Each number is 128 + 32 x the weight over its row's rms, rounded and kept within 0 to 255. Layers, rows and columns count from 0. Numbers have three digits each. The size before them is the row's rms in percent of the matrix's.

# k: layer 4 attention key, 384x384, rms 0.0687, rows 371-383, columns 192-287
# q: layer 4 attention query, 384x384, rms 0.0738, rows 372-383, columns 192-287
# v: layer 4 attention value, 384x384, rms 0.0488, rows 320-376, columns 192-287
# o: layer 4 attention output (transposed), 384x384, rms 0.0472, rows 320-375, columns 192-287
k371 104:107140160122141168138104141153153116085106115136173128122116136150097059138144141122201111204064158112131164155134163168128138142149144144128113069120106132212166098121088126126093129090089140143113114057162117109123081124098111157161111138139070233123146138143113086148110119125063127114
q372 093:172180129136158168138183151119108121166129108117108128143049148151186090109078167103150085138152136132200129089093118094119151090171131138143112134140146134116141135153106144149052155129166132078162132129116079164099131136133148138088157065054167066117049136148119131201090081138167114194
k372 092:077203170171071169127128130061157118175140106145120208080120105092139113123144087104113144058122098144118116147135120090083148085136129136187150094134109160161125144094152152092113153150127120094146145155134110139100093116108094112104190123164153151103141170125173166113125177048137175172
q373 116:143143176164113108126169199113112123156146136057075148021084080121154143146121138057141135120122123125157158120112152066085092085213109098118135123145127136140119126134112127188111135147199128136109098105108095164204085138111106110019111132066133139116117101177156117145117140141100139105
k373 112:121209145179082203179124107094113124167169112172082138113139101091188082142144136123116153075167105177160143072085135063106088090109141141121100153145170112102089115116155113092084150146185144144098151141122129165140156141119090115099107108156191156203089135119120146095138139153171128094
q374 096:065182105153092118124118127140169132064153127116090134117134139109162068126100139093082124109131073153095122088052189088184145165145134102179150127094072133131116166174151127170185135105145187083138145103202096161118125084089138151123155158159123068136117171106070092170125135125161165118
k374 101:079062100157121083147150116134089107126105127160155092141105131166142154145166146155074149172143183098065165140129147183105103134126137118131141145103131102064161224149201149108136135085130139124160104148130099100141122072121159154080124169104126140117111100109146125116124066164173135145
q375 134:098104116167082140124107113151157123115093094178145097172137066118129081145161215156123130176114112119085107055066115160133136138070192143164135114125103141132090192123206112142171091059128140139118070137215150155150146077111136135140086139158084117127136183123095117160134116124141133190
k375 104:124085114091183091121091119159097098096158118147158097118154132143073095117157170065155113104082086084160128136134068151130138136123087115137104087114129078118154124112176117167110119130089119144085128110122157128092116092143109085156077133144076120170084106102137136125131072124094141147
q376 097:074079152061209070084094173139111117076141137075115136104165139141121106088168076171090183166134158116116160148143163136133147076134148121116136097117131130124088168114103118127140161101161169161131142104180151093157097092100111088142139103197109120140139076120142132105131125116079099130
k376 093:125119080093102142127116155144163068138150103114114133151131111169154088137126101082139117162074097172124157149149122116141153114147132145162164115097164114102157136143115119108125117153105112170104150119095142175099133163159149140100161185115176121115154097152122098165153152198128122149
q377 090:170191125174111110126151058098124088161124211148110139123097111148146126106084097113141100088135153117152182201157103146110170127112103141103138180157135147102170112157136128156059140151153043126124142136155112132098078146120080090172118185116146231117060121110126143162081107165098138181
k377 115:085150169103147136121109086124139156115121152141103128129167149180053163130117106143102194175100078119161128140131128127128111186102135123129111083123104087210148066139128122185100146118113142157141124106066068129128114156139107108112180137168120124108124087136112135159118166137062114116
q378 080:159154099117072105119102147142151170150158081113111141130145139070109104190172076123106145162170156152140087126160082098121087164126142122120118136071106181165123131170098046150112094100078183116088068107080110133071085056082153144109254114121111105116155120137101096125121146126156135126
k378 098:116099072105099071176128124143176103094128164104095160092130144119144065170126152130169094131161134145177072071180153159100171097050115087158124162134100123108103138146143153117115120117149126060118196140131119103099120157099100054151079094117123112179065108096149194142195095147193106109
q379 086:147167102188131158192177147103125066130158080113117087082109138079147107073125172119151112096139108119173164137141100107141092114168122050136065193164066064194151129071091116128090070140142162088160158124164122164089111100109048161138012109127186201125098163188207095136098135055159129102
k379 095:124111152147149140118111147120112138101177139142144103115171158161092160076141108100140110133112119067135185160185061131103144168171141100085104058150174128142147150129058178209104118132110153105080120093096108134107120111134137132175159138089128163117103136113125127144136128117044160136
q380 087:104124160199117120148118130133112137111103058127151117145149184067178126145140113121121060137141103163129107098160131099130139132146162127133181127131130163131169082132120139175156180106146124141099091105109150069102165122078173111130113147143108129081094143093093165179155200127110181128
k380 102:081036160101098106096157133161153108114141109147124138150061097092090085140156138131149101132180174181050126116117124128108112148120138159172107113111098119111125196107172058076172120104143094109188168198129166124164108120112181073121121170149095102127124160089106099058139037144165147141
q381 093:144106155059154121132076174141094136071161103141122095166166144154109122153124085098124159137097139140108185128164110145097135127115128066076085135115157101161143091149093155147111154117132148192173104103097139077150127140140138130099116130117127193167200044161123144113151165139096174132
k381 131:103086141128105107144108108138155081143176159060123134103072183109148118129135073141162149159103138121190132092103101151138096132207137081111141161047116140144105090125034138119155115164074153168145116100082182159141107079106175120174133100152091133051154089098088115141186151115088167073
q382 091:105127111158111170143136073066170125125105165138125084138154082107105134164187136117135117122133126087187156110114111159099207078106122134118113166145131103122155121161071140092119114119139157143137157103146093180163176119147103170161101154099127134150171206091100127120134179069071170156
k382 099:103153057121085145117121163133155153144132142137128091176129151156083121097144153159111136148096172130085107150094141159126150175109135108147155134059124125143128164176141154163203140100096151145124138080121094126140124120105192137222119159123113127135179120128155088124112135137127126171
q383 087:167119107140119128130185190123129201114142138146124153134139159118164157115117132116100109155061121109121100125107130118132104198112121196124142094182138121130104145121158183129167089109156150136124133177090130118121109137173172096110141143082114087125151144160095105143107108134165085115
k383 095:176107112170123213117119129106150145136101137147165136082120138077123151140124098147115145084080137138115109100111167095153117130133138102054149133140122121128114169170147167077063134142118146180089134180178106136125173127101147131093176076107117160087177162145138108076116084154069122101
v320 096:163119107137099134118148119133112090130144144132104162148100108150135119144063085113126162161152120155124135151112129115116144122126140126174115130119063154155138121151086140122112120154120175096091156166080126126187176153138170146105161132181123110113157134130146068105123155128090197153
o320 095:089094119132104104113149059112150143098112144111079059152169115117127144105144117130127092116146149135049096146124110127187141194125130105153143148072193139133146091140123143088168115086083161082135121154058128149121107155123151142149134133148094145133095076095122141137144150120162143036
v321 106:144100111119123165123136141128100138098152166144100117148117159166173167133151134161126092110135105120092100115105146156135144132135086136121144145150107124145144123097077099176141144101139153188142072126089151123151032140115109120157066136104135111100119097123120123172177194101115107099
o321 106:079152104181071147166089118127161127122094085099110140049146137085172098158123087098132196125102122185166147094033104174144180096141143167104100112130112156098131128131130117098160125115145110110124083096146122107086195093117167098129146161191075155146133137149121167103120113133071179143
v322 097:134142201099137142173129163084104141117089123170168159165158145112100124119065081103116099079145137118158106146142133091133083152152122136192141127117194129155116103100100144163117062157064182142134128169179099160231073126099229124142087110143100129138127109099132098068153135136111160162
o322 094:108186116130123150086149104123175138162132159085143089128089149141074097114179164142119087108089138116094110124123129106113135185106133124090156105115097125137159164110125176079129107158080133126086089134183109132069107180119088171193163135113124064144087109127098100092121115129081128078
v323 101:130144084106123128105132178118112120133112133187129108169124154132126153174099144202120078128103134145107132127165079094085131163137105053111132158095127179219131108112073107121109099127143091159133205125123097148159123064102178137151152112107114121173080053156140156138127138074108110096
o323 103:104135157105129136130139102087195092143118137116119124091124141118098107080136127093070112106137130088124146100078179173130126143164121099113168107094140191110167111192151154113160146146124098141132102141175153082072082190146167138091137105150093079179110115133159129167134019164132191073
v324 109:072117136132116135133124197150082099119137126130108086116133080119118140090083123110140194177158115098184127161105135113081098146137145156136098066121133154110113122057155168153131106147099066160074134140196138149160144113156170094052137115156161140049139162078115094116099140194115160113
o324 109:161178191140152113083082106077133124153142160151072111125132148146128103139175179172185108139124110100108175142164075146112138171128139144101115106096172124134103158185120148132138128153142169122117150171147154139098119158081098148093137105167103139107161116104105120085120180103147093131
v325 103:122157162136107121086124165103143129161130084096156149138114133137138199138109086123148132159148141154085085173130115140117147145083134133162098094120100133164099132130168107137063103172120088135190102186198101115122162045131174120130144149067086129128116099103117136094053147184123110148
o325 103:149083121172159184152171155140098105091178181102152124080155082125088139097143157101081149122105160156142168136126095133119116164126158179110139159145146150148103055119134186169124143161108120168135105104098126101111075160156095118077165081141117129141102120133087151176140073189134146194
v326 103:139099113108124106147112094134129133096096117186166095143175160137152149143092095135134077105098117055106152103140141108123125113091145128192105095120169117210120164077056131075124149075141126136057169143099128111223087137137195140160107072126097100179148153136060113162106137074116095118
o326 100:103147090129131114142105076110208142141146131072139134062123089140073179120166144105106124119079123094079144123105123107133117153175118077152103097109124157105158181123094131100121087134111098125145140151182131136153123096118111151102123126152142085175089155150106128158124143105127132077
v327 090:181125115119118154146114142160094116093152149150195142171068123139161116102087125138111080165085183127067160153125095159173097099137129173085152059099115142135132165111114115083068183204143130119108196134171102156083133112144132103100105160116166082170088170129122149116115182157051104136
o327 092:141084078092164124116062115171134098093108156121090137101174152118130188113105114135122140110138096180102157143166109120119086230177151151179140092122114147130130061170163090152104098113121147082084117161107150101164113096141136165124171118153118162089119113105143111114149081121198099127
v328 107:125077099132156112120163061135185132087159146063146113150186136119151083140147080100132150098125170134138103137142101110114147095102118144160181172091159161106129051091130122069114057134144162170098123148104210129113167138113093196138113172112165076058092111160164124131078098088140156134
o328 109:103147176175133147126156100148151028148147148143145081157108035104121163100138156137152102114157137122096112121117113123103178090148104096118190166083080109151125159131144118121131088144154162155162136099152109152146091081103108142074139122114135095108149158057152107106158113145093173125
v329 106:163165155099161102095066180104141093140140110156137160111150137133133114153177158142145193065119152132153160111128172131155154118082117156135124076131139078111122140180112150097132143175147128132108149170078110091081092094131101121112150118139135115157118158094065158096151127115142104118
o329 108:113064124134121184120124140107131115131095146112156140133172110134112145123132154156084068194085123073079163118140137077079130145135123118096131184133129150168141105087097090095140152091147132170130139094071171109139097217196151056169110165135133064117134126108102138127140162167094135156
v330 097:105173163125115137133130127129167155173127118115147141148202112109064097114105089130136132079134159169135122138145160094102095142159151119152111171092144149084085102125130107119115109122143135135193156113159120114169131084096152105161152132141151176162153149155170115087131095076089087189
o330 098:113183136119141161066186117140078159178123192158175099140061128224150132086123234138139099102131173101158110088126156161149142095117171077072138125129092153172203177077146100144147098161106099142089109166200090132117087184136098162182114127125155070073104118108135104143075087174154165084
v331 096:097113144099127125182122156117108179172143101129153080152103122150099120186176177084120155168109127174184138120151071136185102143161134103140142172159088145065121124081186102170212047133101169113110084107167169147099100134113088089175155169107074162041122118103095146152176121124139129094
o331 098:126151142151166107155143125117231082147093211108104123108147178100144048110086116128154110131116113098132154129086188121114164101090118081089128164161080144168130115161138153154181177142175138079117072171084091132107169186122089137181013138142035134170105165126136105073131148160018125134
v332 093:089182110159164145158133203155108145125124112130142135110094094104071124150165128112123168190124149164158105159106118124139114154124127118108104177115095143137079117151152094186163169162114082154090146188175148152131142133113132085144123134061088131144105104090129072087097150112144095165
o332 094:157121101096139165070103064105132132124162131105122136167109159149156135094092134184125097099147176138117063124211118148138094157090186103128126078124115116118138097138137150109164165118185138095158092146103113113115155141140078078164126094115108122087160053077119127122166165207213124074
v333 104:119138131141118180142124142103117111072078126092135139121128145115123110111103156132117111114132208111070163143080118132141154136068099142082108143112098112174167133157120172108209171126159114148092116171113086135127160069166143133145120146078080059132188135119128184074075141133207108152
o333 102:107102117139147117064117139173185193136103038084159146127190122132149139091179056160064095143140068144163111137128139108088136167201119152128117076164153184149142122109114092078092139156137102133122127068213162118150125122150141063108144092171130166192073109140125165142094136160158132081
v334 097:176126096111120061118137126160152122101125164093087118127035144108178144186054135138092093123156102135148085137162150092187163130072131100152109181127105119101110121159102059147031129106122159146136089102081151118130122119126165190135141087098077188101146097110229136112149111130084128160
o334 097:151133116141160143200169095142129126163101099128160103145179117131135145130110095123156156147103172123114088159087100166112088121075035197144141137149160115073121103065170145116110192142138149124119122122140118158128145071169091119090113143093173044137154111120125150147173222131148160082
v335 092:086084069120150115152148101117123150153103151128121136147188175109152118100110096182152157108161080141168122029144128097100141144104118130143191155090119104099136076120093092137131074111149159129179087103120137152146130150154125131106121127078139143144165096197140123203137090115133206103
o335 092:134169149147130133134149129083126129187103129164092076141089090172118099111156163090134135137102153116155113132065174139168171068141124109060131168136097115125160214142154116113154075160146144164118162103154117167106150095099119171136082180118130094138124152116191105137081059072114152112
v336 103:134108125148109139078089149072123134181115112138132080121188143147168123101108144117101087136093175114125078078159076082107121129131115153115170125180120129201142093119070097150168123084135134148064057127127147116080121149133136155149116110136045116058101092098122146182109139092175172116
o336 106:122139161149121122136066114099180101125114073116112141153132095102098099170175058102085128100172103116094150123099120142089161046100103132122148138101116140106122081168169148119122137111185100125144145107135144186170115113139126096113109170088113125189118133090111164134124154150061120179
v337 102:127128112148122132101143191081160148128122131123184138153106184173129126125104162119151103150083126142117124125137171107114159095070108142090079087150129148160144108140123122136145131113158143150128091130107126091089074099127173130155151110129194125112108130107161107224132148147128146167
o337 102:171119150133106136239110122097088083122092094202125139069159099110106123135123079101129124116180095167146138095099121138060108065151118145153124104142156154150088102160144142194079107127145104107140128098115130153229130133163126091168138159065115157138089134111135161156151072131131146158
v338 102:105131177082164133102162168143071124160114070117123139125131156179117135111106152102113209098110111099133116122173206117079169088093110128123123102117144116073155088138132165132051171156108131136090112137085096142169083142142119160084116061141163108148169080098102159187104165128114117125
o338 101:124110148133055191174091110097121146117083089183097164090159162109110140193132165120170134149138134168095168118112102150090110153120150173131160124174163131165076142165060143119105123083205115153126122122106136095168137145119168052183113146122148141145118132108102153142197119139094164177
v339 091:143141076145088088165105140147096167056098118105145146167092099117117090121168152102098099160135139139192165158094060108147116169117115121088104095108119113163100082098122144136149167167073099113148111138141083148124151157119185087116123105121070187118087148103182030071123152109182134137
o339 090:074126144130104142146114108110176160110153141086133114099141166156130122091139096193142146110142138142081105137125131126176156200122065162099086132152073170114149146128159137183132120148085092143145128146150124152051134113174100136110198088109132059096203082158084164129076137128071073100
v340 096:151188167080149125152125157091083140157172101149155124119123115148132131136113085132135080087121105136082116166178187151123123152130143087111093095075104122135167115116100101127042154186167170106134173135119149146154159160132148164145120149169152117171154099157183098176097142160124132120
o340 085:093127055111123159135167075117185100091082177141153138087126163134146144107166228119121127107107158164110087093144152182179115200162122109162151087146111130074149134138127130152114086127130149143144075123138130098101100110145121166102175109151102106118112123122126137138164092148140114112
v341 100:111103119166127144119146039174127136092138087128168096109174155120133134145125128135112049185104101154115136100151130082195134147130148084195103127146105107101138137074182173121137168162134138150082137158116108134187079163137166064090106122121162190146140089118131081120143174074188206168
o341 096:083108167112092140149119132095128107137180111121137124131119069147105159111133105137120094110137123092111154163112130113137109108117135146058155148133153152147125072148110097092166114191107073150152197083131122129132095097152134094141174090064140111121192118107140131136159105135126090118
v342 100:125103125162148124151162079173182146106125093137131140130147055109113095109124117094128107107139138099122104098181120136139184151101123116156129148157154144176097168148184118107046092078123200127038116109127124121200060107137166074063110079145154172145153161157141165143085147155165148124
o342 105:068130222129125131104152042111069113208150179147140105134191127195133208166125140079130082059120137085083121140129100168119130069073091179130118177159168150121182165092065153123121110139117069138195156152185096145228124146147103143169101151080157068115151155129145094167189120181091110148
v343 102:123163148139076130121099150121126065117148203174089159140094078084172084110199126150115133079110143098143109147183115091095159096133103182176151108191084075127141154179154212073153123078109091088095137110154106138137150149113130165120150131147128115161113127083129168190086142178160128117
o343 102:138133165060127151119100153138082150138099107103130111137145142132150135084162198155117130153099139133106176143047143113072175130088130133100126137135148154133088160071124091168138123106102126118144125165163159121134072121185151059109145141131135144136122106197163090148126169156099082152
v344 101:124157157125105099096157144148091120147060173159157147153130209138137212110091109129151122072113153153081140127151090189112117133105135144091083125102120100125168139138150074169092118121123059148167180128109097151147096094113211141113149133127152090121152113139162116117085160069106120128
o344 102:171105107049126134135121104153106142120133080140110160105115138108120101110125160116119169154090140176124131137072171153143079176182144131143125138083157106114113077167162175113113155130113126101132120129141161120062161099153120151088166096167107127128130088155151129155136061138165106046
v345 101:125157141152176127163075081111144121105150126170103171119143089124061108166149109147115165114163150125177176131100133135158112130120102083094123172135151112104127116134145127110164150105083148117109164139097102144132083148097076104111103124124062189079139125113144102123113090074134097134
o345 099:066161091106112108080131141204167148131115122066176123089117161128185113080110139126108132169091113082116103131111143116120096139093117140160165120114069145139153126052092135149139155114118164092166144140108092118089170103156150139180157103144169077107181141151168122088148213130072145111
v346 106:132075093116154087100111066139162102101122106142162151117177097127174083173155099175142140121108096096101156135166170139136110111110116091185128056099165148145109162064131101055048113147133103159117174150110142102160164147103142135089120105121111110134088134136093097102153111114140102148
o346 105:090155181117139161092150150140142088125180197105155125076116118131133143097100146146101169112114121130113172114139129080117172191127116111129156154112107106138170178103117140157161095167124132119136128114146147123073068155087090189116146090174096128093197162103117108108147108139100132101
v347 098:126184093142161094137095088093091168134084071144142132117096128090109112131176177161132123057125161141190134095111071162181103168131131160129120153182144089134125174161183102124174175157098160174165114118128087145138127109101141103069122151070133189049127176134113126178153105125172073143
o347 099:157086094162197103115108184154116133134127116124145166157166161147142082131122120135120113137107097114102168122164146153151088121043066153131136123162100148145097113107141167166112147063108154111151144197126151129102199116162100145128093134126134105123124091178102166106135166175126116112
v348 102:093097050151139171149160065128140153104154171082129163129175119156093093136063135148157154162182123200089132132102116133158128111154117145168158161110176107111092074148119148106185104147113173197134132138106178111097211128167095122124111103142185125140164116089127048081130115097169096158
o348 105:125075120170131113114108126106132099126107094083122121171081147131192124116143075175127132165142150103130061147140144129186095142126162138145150139105077082144148094144131090169157118116046198127162168105113134135087166085132068143148136124147151099089149119091169164084114139067138152104
v349 099:157135165118128088109156064120070150123141089170156149121127153121130106176114099110131138149151120214153146145097144116106067152126119113074051118083156175151138149093103108127131179097081116133159122165129137098123147131096105094151128137109104113108044157083137074110093161091149132137
o349 097:137167040105136095163091130135210134125139097084172118117091136125138117098133100177151213148089109111125122147155125171133105182179107142173146159114088083130085153099104138151112091120138103128157149061122139154100120111147130142152160098167137134107173105175149147110130170130133125118
v350 102:159144167128099083087110114124083115094138134085105147114107144124093138112160167124147122159098138128081122199131127142187111153188119104163144128153110095163148099107140187125143118148152130130170162146130131146090091149157164184098169119106147102149097095154121196102131165155052089140
o350 103:118044144091146161124067116111149106141107125121137127197159144092122169189127106163100137130130091120098165150163114159084119126119130140159149101099151125058078070170169166113158137064116179104101118106096167127158090171141106164113164126139063154122157128090094155112147146146123102100
v351 090:152168123137107085117109173099114116112045120147125142160126170143104087158132157162128070130108149153202199162138135103148128150130082126097086148134180105150151151141113103168123155159129141101211157153108128147122109097076176146137096089100065119158169124100106115120149146178154087130
o351 086:089135105091158136144116154125115141123128140121131156085133176170160121085135130114127100171093065182124112107133144131107089185103128141141112123124099157118119132103137125159078114160122141127030115195139143112076149120145135123134142112144110110114115141187138135128068129138127132047
v352 101:164099100120135109161096148119101129091155165112141110126151190119124139163149115162127161123148089095137139156091155155114174121126124096102125123090154150091107117187106199080102145130123152063154126117113053141155122110149100169130098174106123122176119121147094113129174149141116118144
o352 101:060155154125075111110113130156157114187121120072144139112091111103159128085139129128189138159038156142085105100096105112089118161166171130133116126143069139136163155051119105134127109156113097153115102158118138091034100122076172064103150128164132078103149093116116066091083141127138102120
v353 095:164069097120151185119147112138071105105179170161126119139165103137202164092094110109106116102154130128142088091116172112119169097086139119138217169145159124134097071164122147166178144086122146104128121161143159093171147180090143190113081136183085158108127093161106109199115107137137142152
o353 094:083182093182150091140113146164134142126105082126105172123103130134130061133182106124148164114153117120095051090143145083135151029114137139120164123128128060147071201163089111081144094115136114150159115110164125156091137081102119087108158216083177082170082130164117166104136167124172139188
v354 103:170174108096101138096084142155124165166125126144140134170099143158166188137125159167140108128108124141189150185149131111117140100160161133125197153104175102076145150068113168142156129118159119128088098117124067117087093122108138197117170119079127065145109108170104118075175155092148132113
o354 104:141113151107054175178128105188110069081106136155122167087120133120061121175072040101106170137118148200101160061110129056077091097182169109094191080070145110147117140128141095071184124081125167082138133088100166094135107155054147102198184112185118152127133132032122111160142048153138150132
v355 098:110154088168096147154107126099085125116152157175124160167175160075126049106170132125107137171123107131185137095085138118132108147150118161137108149154184114141122134096107151164205131128118171089144124172072135126140095170140125092112083111075141160116153131062082120140189118120156108119
o355 096:127094160155143088131125128115158166112112130043136136095067125147154102093136080163179141154099083104104090181126111106146143109154135121119096151128090134141132156100092128122140138088062173130135140113140134141096140099112097151142164101147070140096146133139153088076070140097071069145
v356 098:157136149145161128148090140148147093155103116160130115109159146124138158135124094127129066167162064136152154064132118086128127122106123108137127163106152153070121120098103119133119128136112125142084031058127145149138064121103093191162152078124145101038116140168101147135160155087193165148
o356 096:086214156155085149137141117080187132117114114159135117170079102106102092151111099119113146054085166118129137099113089153089158114181124107133105115151095149169132162132116123123159137131203116123104137088120104123114129100043153060159082076118149149184157172089073136157116175174111173189
v357 097:137173140115100139110066107048118136192090096131133186120171163102091106194120207161071090100118128166119197147121137126117133136107133136079090162160114099116141165202071118127110150138113145109128165153129092133071137125143096105161147113098115128162139145101159141076099137146162087132
o357 094:097135089144128133085091159128187166077128154105123096147100128166116099122101126165078111113098142085114134164121122124170091210102101075150192093126062174171131102038100161180155118172155128150104108124108130101099105200142162168196126102168115128132118105104084107149139126166070123168
v358 091:184192145117125135101138222163132135154110153121155105117080089164108085115115174140090070158113162138125122149135089116126101166102127125058092145159133151151186198166078091154167155148118110107127168094137146100076167083090159142155159089148083122141104143092088149147049143198158124154
o358 094:122107064087140150166045138161137160072113104172121154103152167112124145138132105114100110105152143159136192092147111178131132186122141143172121124150125166131091109156132127152081122141175077114112108161107161088189104155155146090140115145158108157177076095140116153145139162158128156137
v359 092:075088188133118154134119100176135160085097125150123134128102158113134093124182115178128101126143107114136135082143150102076095094132165150115165170160133138096111130101134075101081054077102150169197061133137114127121078175108121123150115124102111125073159185157112122166152077173136167120
o359 095:144165175170131089161161135084085133150149118144113133116091082146126123134112146065183169095129141108193163124090110106107167039138142105093067143158142132142134206116114120174080131186155124166077162090154086166144143110132098088137068112117149183125084148118111071113101142105064135192
v360 099:157114055083111174141110137149113151180148126136146143174131186107151158154127126099109145093085098143062149107096098123126115139125164120111120169118120125150135138186093124092211080125148081152119137106101132152081166101100090179192158157157129087064137164137120107101138088117155096138
o360 102:131120090139176107109206156166150135108130136099142119140101087143098140128129153152116090107143159135114083178121152118197099141152098035156133089083066107134150103069162100153143140132146117110104137159125135103125152078125174149114112104104186136135095101093133137124110088095180127094
v361 098:129173098144106089100100107130126124130139152075073139124151198130093089141143140180142084158150131117109148133190160145127122137095132107180145140132092139091111091223115161119138108160104132051153131092114104131140057089071086117112107116100097184176119136154106091142176092103125145152
o361 096:129137151123120155137205173133087135135135170144170137117113122152160149072115148135167080115102120093158166077069116083107151113080098105104118144127082148147194184082148103165135132119098087144063103177125080138085126116139179161137080115184143069112175108171128067148084067132088121084
v362 094:050154170080163163131122131147105102141095121132166157105194156141084122143138153112111099145190074113119200141060172132143144090068110210078097120190089160109125115204170154126195089139100113139111174129155138168136149101133121138157130125104146118136145075103142118136063157165092153140
o362 092:137101106137123101131134155102169178120122100128109156173047076132118114125095174157141165155117157143178096174118134182134145152147145091186115122117124122188122118121097096212138213145167147127113144119133081122036145109144141036172104120173140112141099103170128161102132176136127127146
v363 096:108165131170102171103161208141140102125074090163167092155106148181138056129136147111091150154132166124108150115081118119176145114121108106173142112120162117166100079158136102154178080089124122137129159089070120124125118127129117146160172074145149098108162142146142142127202123103106127148
o363 093:094081134107131102108061048113105115111084156153095116159157170121101184192116131153099103166156150109126094146130130154155121090107164073153180147119118154090148098100086090082150138154185168058090118143079101150167120162109092069186155175132090136089131124029124122085161134138092145048
v364 096:158104130090152160157116026073136117152086085183132123162136066149143092127104094067086096154112179099130103123129167185196167136145093139093127141109137110167113136165157178092092112129110141216098151103079163117188138111163170164141072179104113130095085171167150069126106156122131130133
o364 091:092137112113153079154096146188147081109185124131098127134088111156058144121157168196167142092181151117064115108162093139135080202065098081163174080119065130096091137063074153145098097146165118119163138111167094141147156130150105176139188117062145056113115111109125107112154139162141122106
v365 099:072115149184101129136182151174122084109143127073088101099115115133160087131104083121120134139119080086133084117100189169161179120112141150143153105170141153108092149091157147075075120148116218113186124135131099104132133142134167105104081095134147094078131184128136141142102160160107102121
o365 099:137088174185081121137141071086162144127143098149097157108158119149221129137138157166174193130168153133150061142123096154112183086192162160133076140122140122117074181111092111170121110102159179165140124160126143104143167100133091094117130177057131166109166142151149162077145179081137148155
v366 106:196148093121110120157093183104122153153134084068132099123125157131121124174129139195090130155181134126145074146103137107174147152096101072068133083183119141108125106132084117164106116116121152140142075178133101132116095098102147078090134095148053145087087141135157094093141136143195086089
o366 106:142170079209091196090150082092153137091106105109103127124165160115201075092129090136073117125089127130070155092164108164140194162115175162178143168099058155171150112121117165112162179084176157124106127116132161116110122152107133148147154133182101087181171097104031177108129129158100146158
v367 097:162066131101111132162123115148099153128130138187135124126114149083125188118163099153100146137150087102155135136115157144125085136096142106150167074068168135093132169092136120128070088121150151100168115155122091115165126138161130173153142107176092153130177112108074109198126135156151101143
o367 100:102132126144098086131144120105156107138079156112079153089086133115127097159142165089145153175088166152104136102118132140123145087153156094118094144151168107152154193111106178169182158154092168104132122139120177147034141174086115087136094096175123116116094179099102124070109152110082125123
v368 100:108133147131137099119147183120128112128093106167166086093202082125112089138114132144106083130092094118138121044159077114109137133070115154111144082159141154170123130132166181114120086081125141116093086099162180114093096144122110094125171171114153127120120106124039184123122142183088133105
o368 098:162167179129137131140148156109145129179142109118110111177118089109138171118148160100130120075095098056121187177081152107105152154130092133129121175178132160080141108137160135143125197177145053163138168074123120149202151096173117115093046175104120172184093144198129106187138109107110119206
v369 098:161146176115157126145141067118114118077158138097128144131147118136136178152106101140156134109168102155072108148137099178106127108141124150145132138128085111126133133135171112146094160149145176073225145164199135097087174152156105092129125091167074085131153132148101140064131129177159099136
o369 092:137056122162074110077125155136136193110100123117132144167154134097149144118129137101131155121109168174176118158213136127149124125152165125111114136145149114140103095143111146173107156117133164204080119130123109136127159108143151039156076104149178217104094133152099149147145107099162154175
v370 091:118144144109102091151143180082090121106147086175127125136143146155082158169102139164099128112097116162116143170085158191132189126145102090135074159070166122091173122147168135162140179110118158134124184167083038151147111110131124091083161111044167138215160095086080166067173102107062139125
o370 089:125110098087129108123082112181126186137111133122165144126115187141152189079139116136119131163089150123135121167128157117145060180118125135141165087158130083126142101086128155069052119167136134175179107144048154041075129142133154161170152148122125141080107164130147110099176105085136083055
v371 101:102144109135076179123105111196139188098128073106130142143142085132145138108148090152161146118110104106137110110131047136076116134090119189160132131151105156162094183107096112144123116174149135199106111167218159096119152098132160101145135069120050159129093173128106122139100126169143083147
o371 100:161105162171148101110133123106080134119165149109102129136146106162100124162115155073090093077188163124127152119156097130129156049101135145065108136140136158122165151120128126172129151149185105159113170150183116187200137157123090102111071107099173146140081113122145150163109140127152128188
v372 098:071128102112100152128158073135167084096107114058096161125147123122135036115153179150122125107133078116111160186118131125179128107137142140205089127176116112058112119092186065135157083153134133133122102114184100101183159110145110099116106138107142207156171089154119124076125093176130162167
o372 096:148075146126174100143201132078107146108201138148148113145121143161097140139119087078114074149114146151130139138188124136147107125120201109128091142106142071215106086190152144108122139173084168125128147158132144121090117142150071185140154132111097138088133166114122131153158111094101097096
v373 096:171037140192133155157093047140078165111111114174139114096168091132145229120124162152105076085102126121195116143093148128084153147111144119065179136123197128111152156116114168129149092162095135148139151170163147096159154105107167147116107149183153117075106143159126056115123191091179068098
o373 098:108173080136125091082110175205193113140171139107146157126051126157125065098134083159124172158141126127121052127116127123156143121173089122132097109153106063114131166091074164130119138155151152180162164063144130128049182106082133127126111110103139113171171141184163132087089110081110092165
v374 105:105121111136151147137108032102172146160172136129097183105101129148112165132122078154082126177157170131065100114180117128141148114157112137138170135125107117137133155122088121132049193141126086151118110179131117116126151116119109070113093148084169156179099108114096102049140090105136085123
o374 104:151099162117094175083111087116062140080154134107135160168137111141179158127074172151148117069132177103129111134145127121163088154077051155094171105062125174103139126070128155099178129135105139121121109150126098095122115191128121136060136073144145123059175142103155125125133078164143161182
v375 094:099142107139131158153158059154176142149154152115133156076129101129111146139127117155130115127167172095111123113134135102101156139097152079074158178134125161179088156154135156123168111128169134169119097112176137088090150106119093145134067125119148137180128083160155114102113123076174148151
o375 097:135116145154104182104090159148123120124148101112070126168143062142134138157110072112083147078190128148176122100150112146131183100119153163140182137135149121111157128115121105123164137156164135145137172098131106136172117135119113111154101151145128124126158115121151182154153122138100189149
v376 107:152093184115159155109130071166125132102095118159091101113117131114156160136176106097155098102098137163120076164176086138164142162196135165144129060148114099129162137025147142131082144138167037142126126144161148166173117155108159092116170112145123147098108115121133144106163164133131144116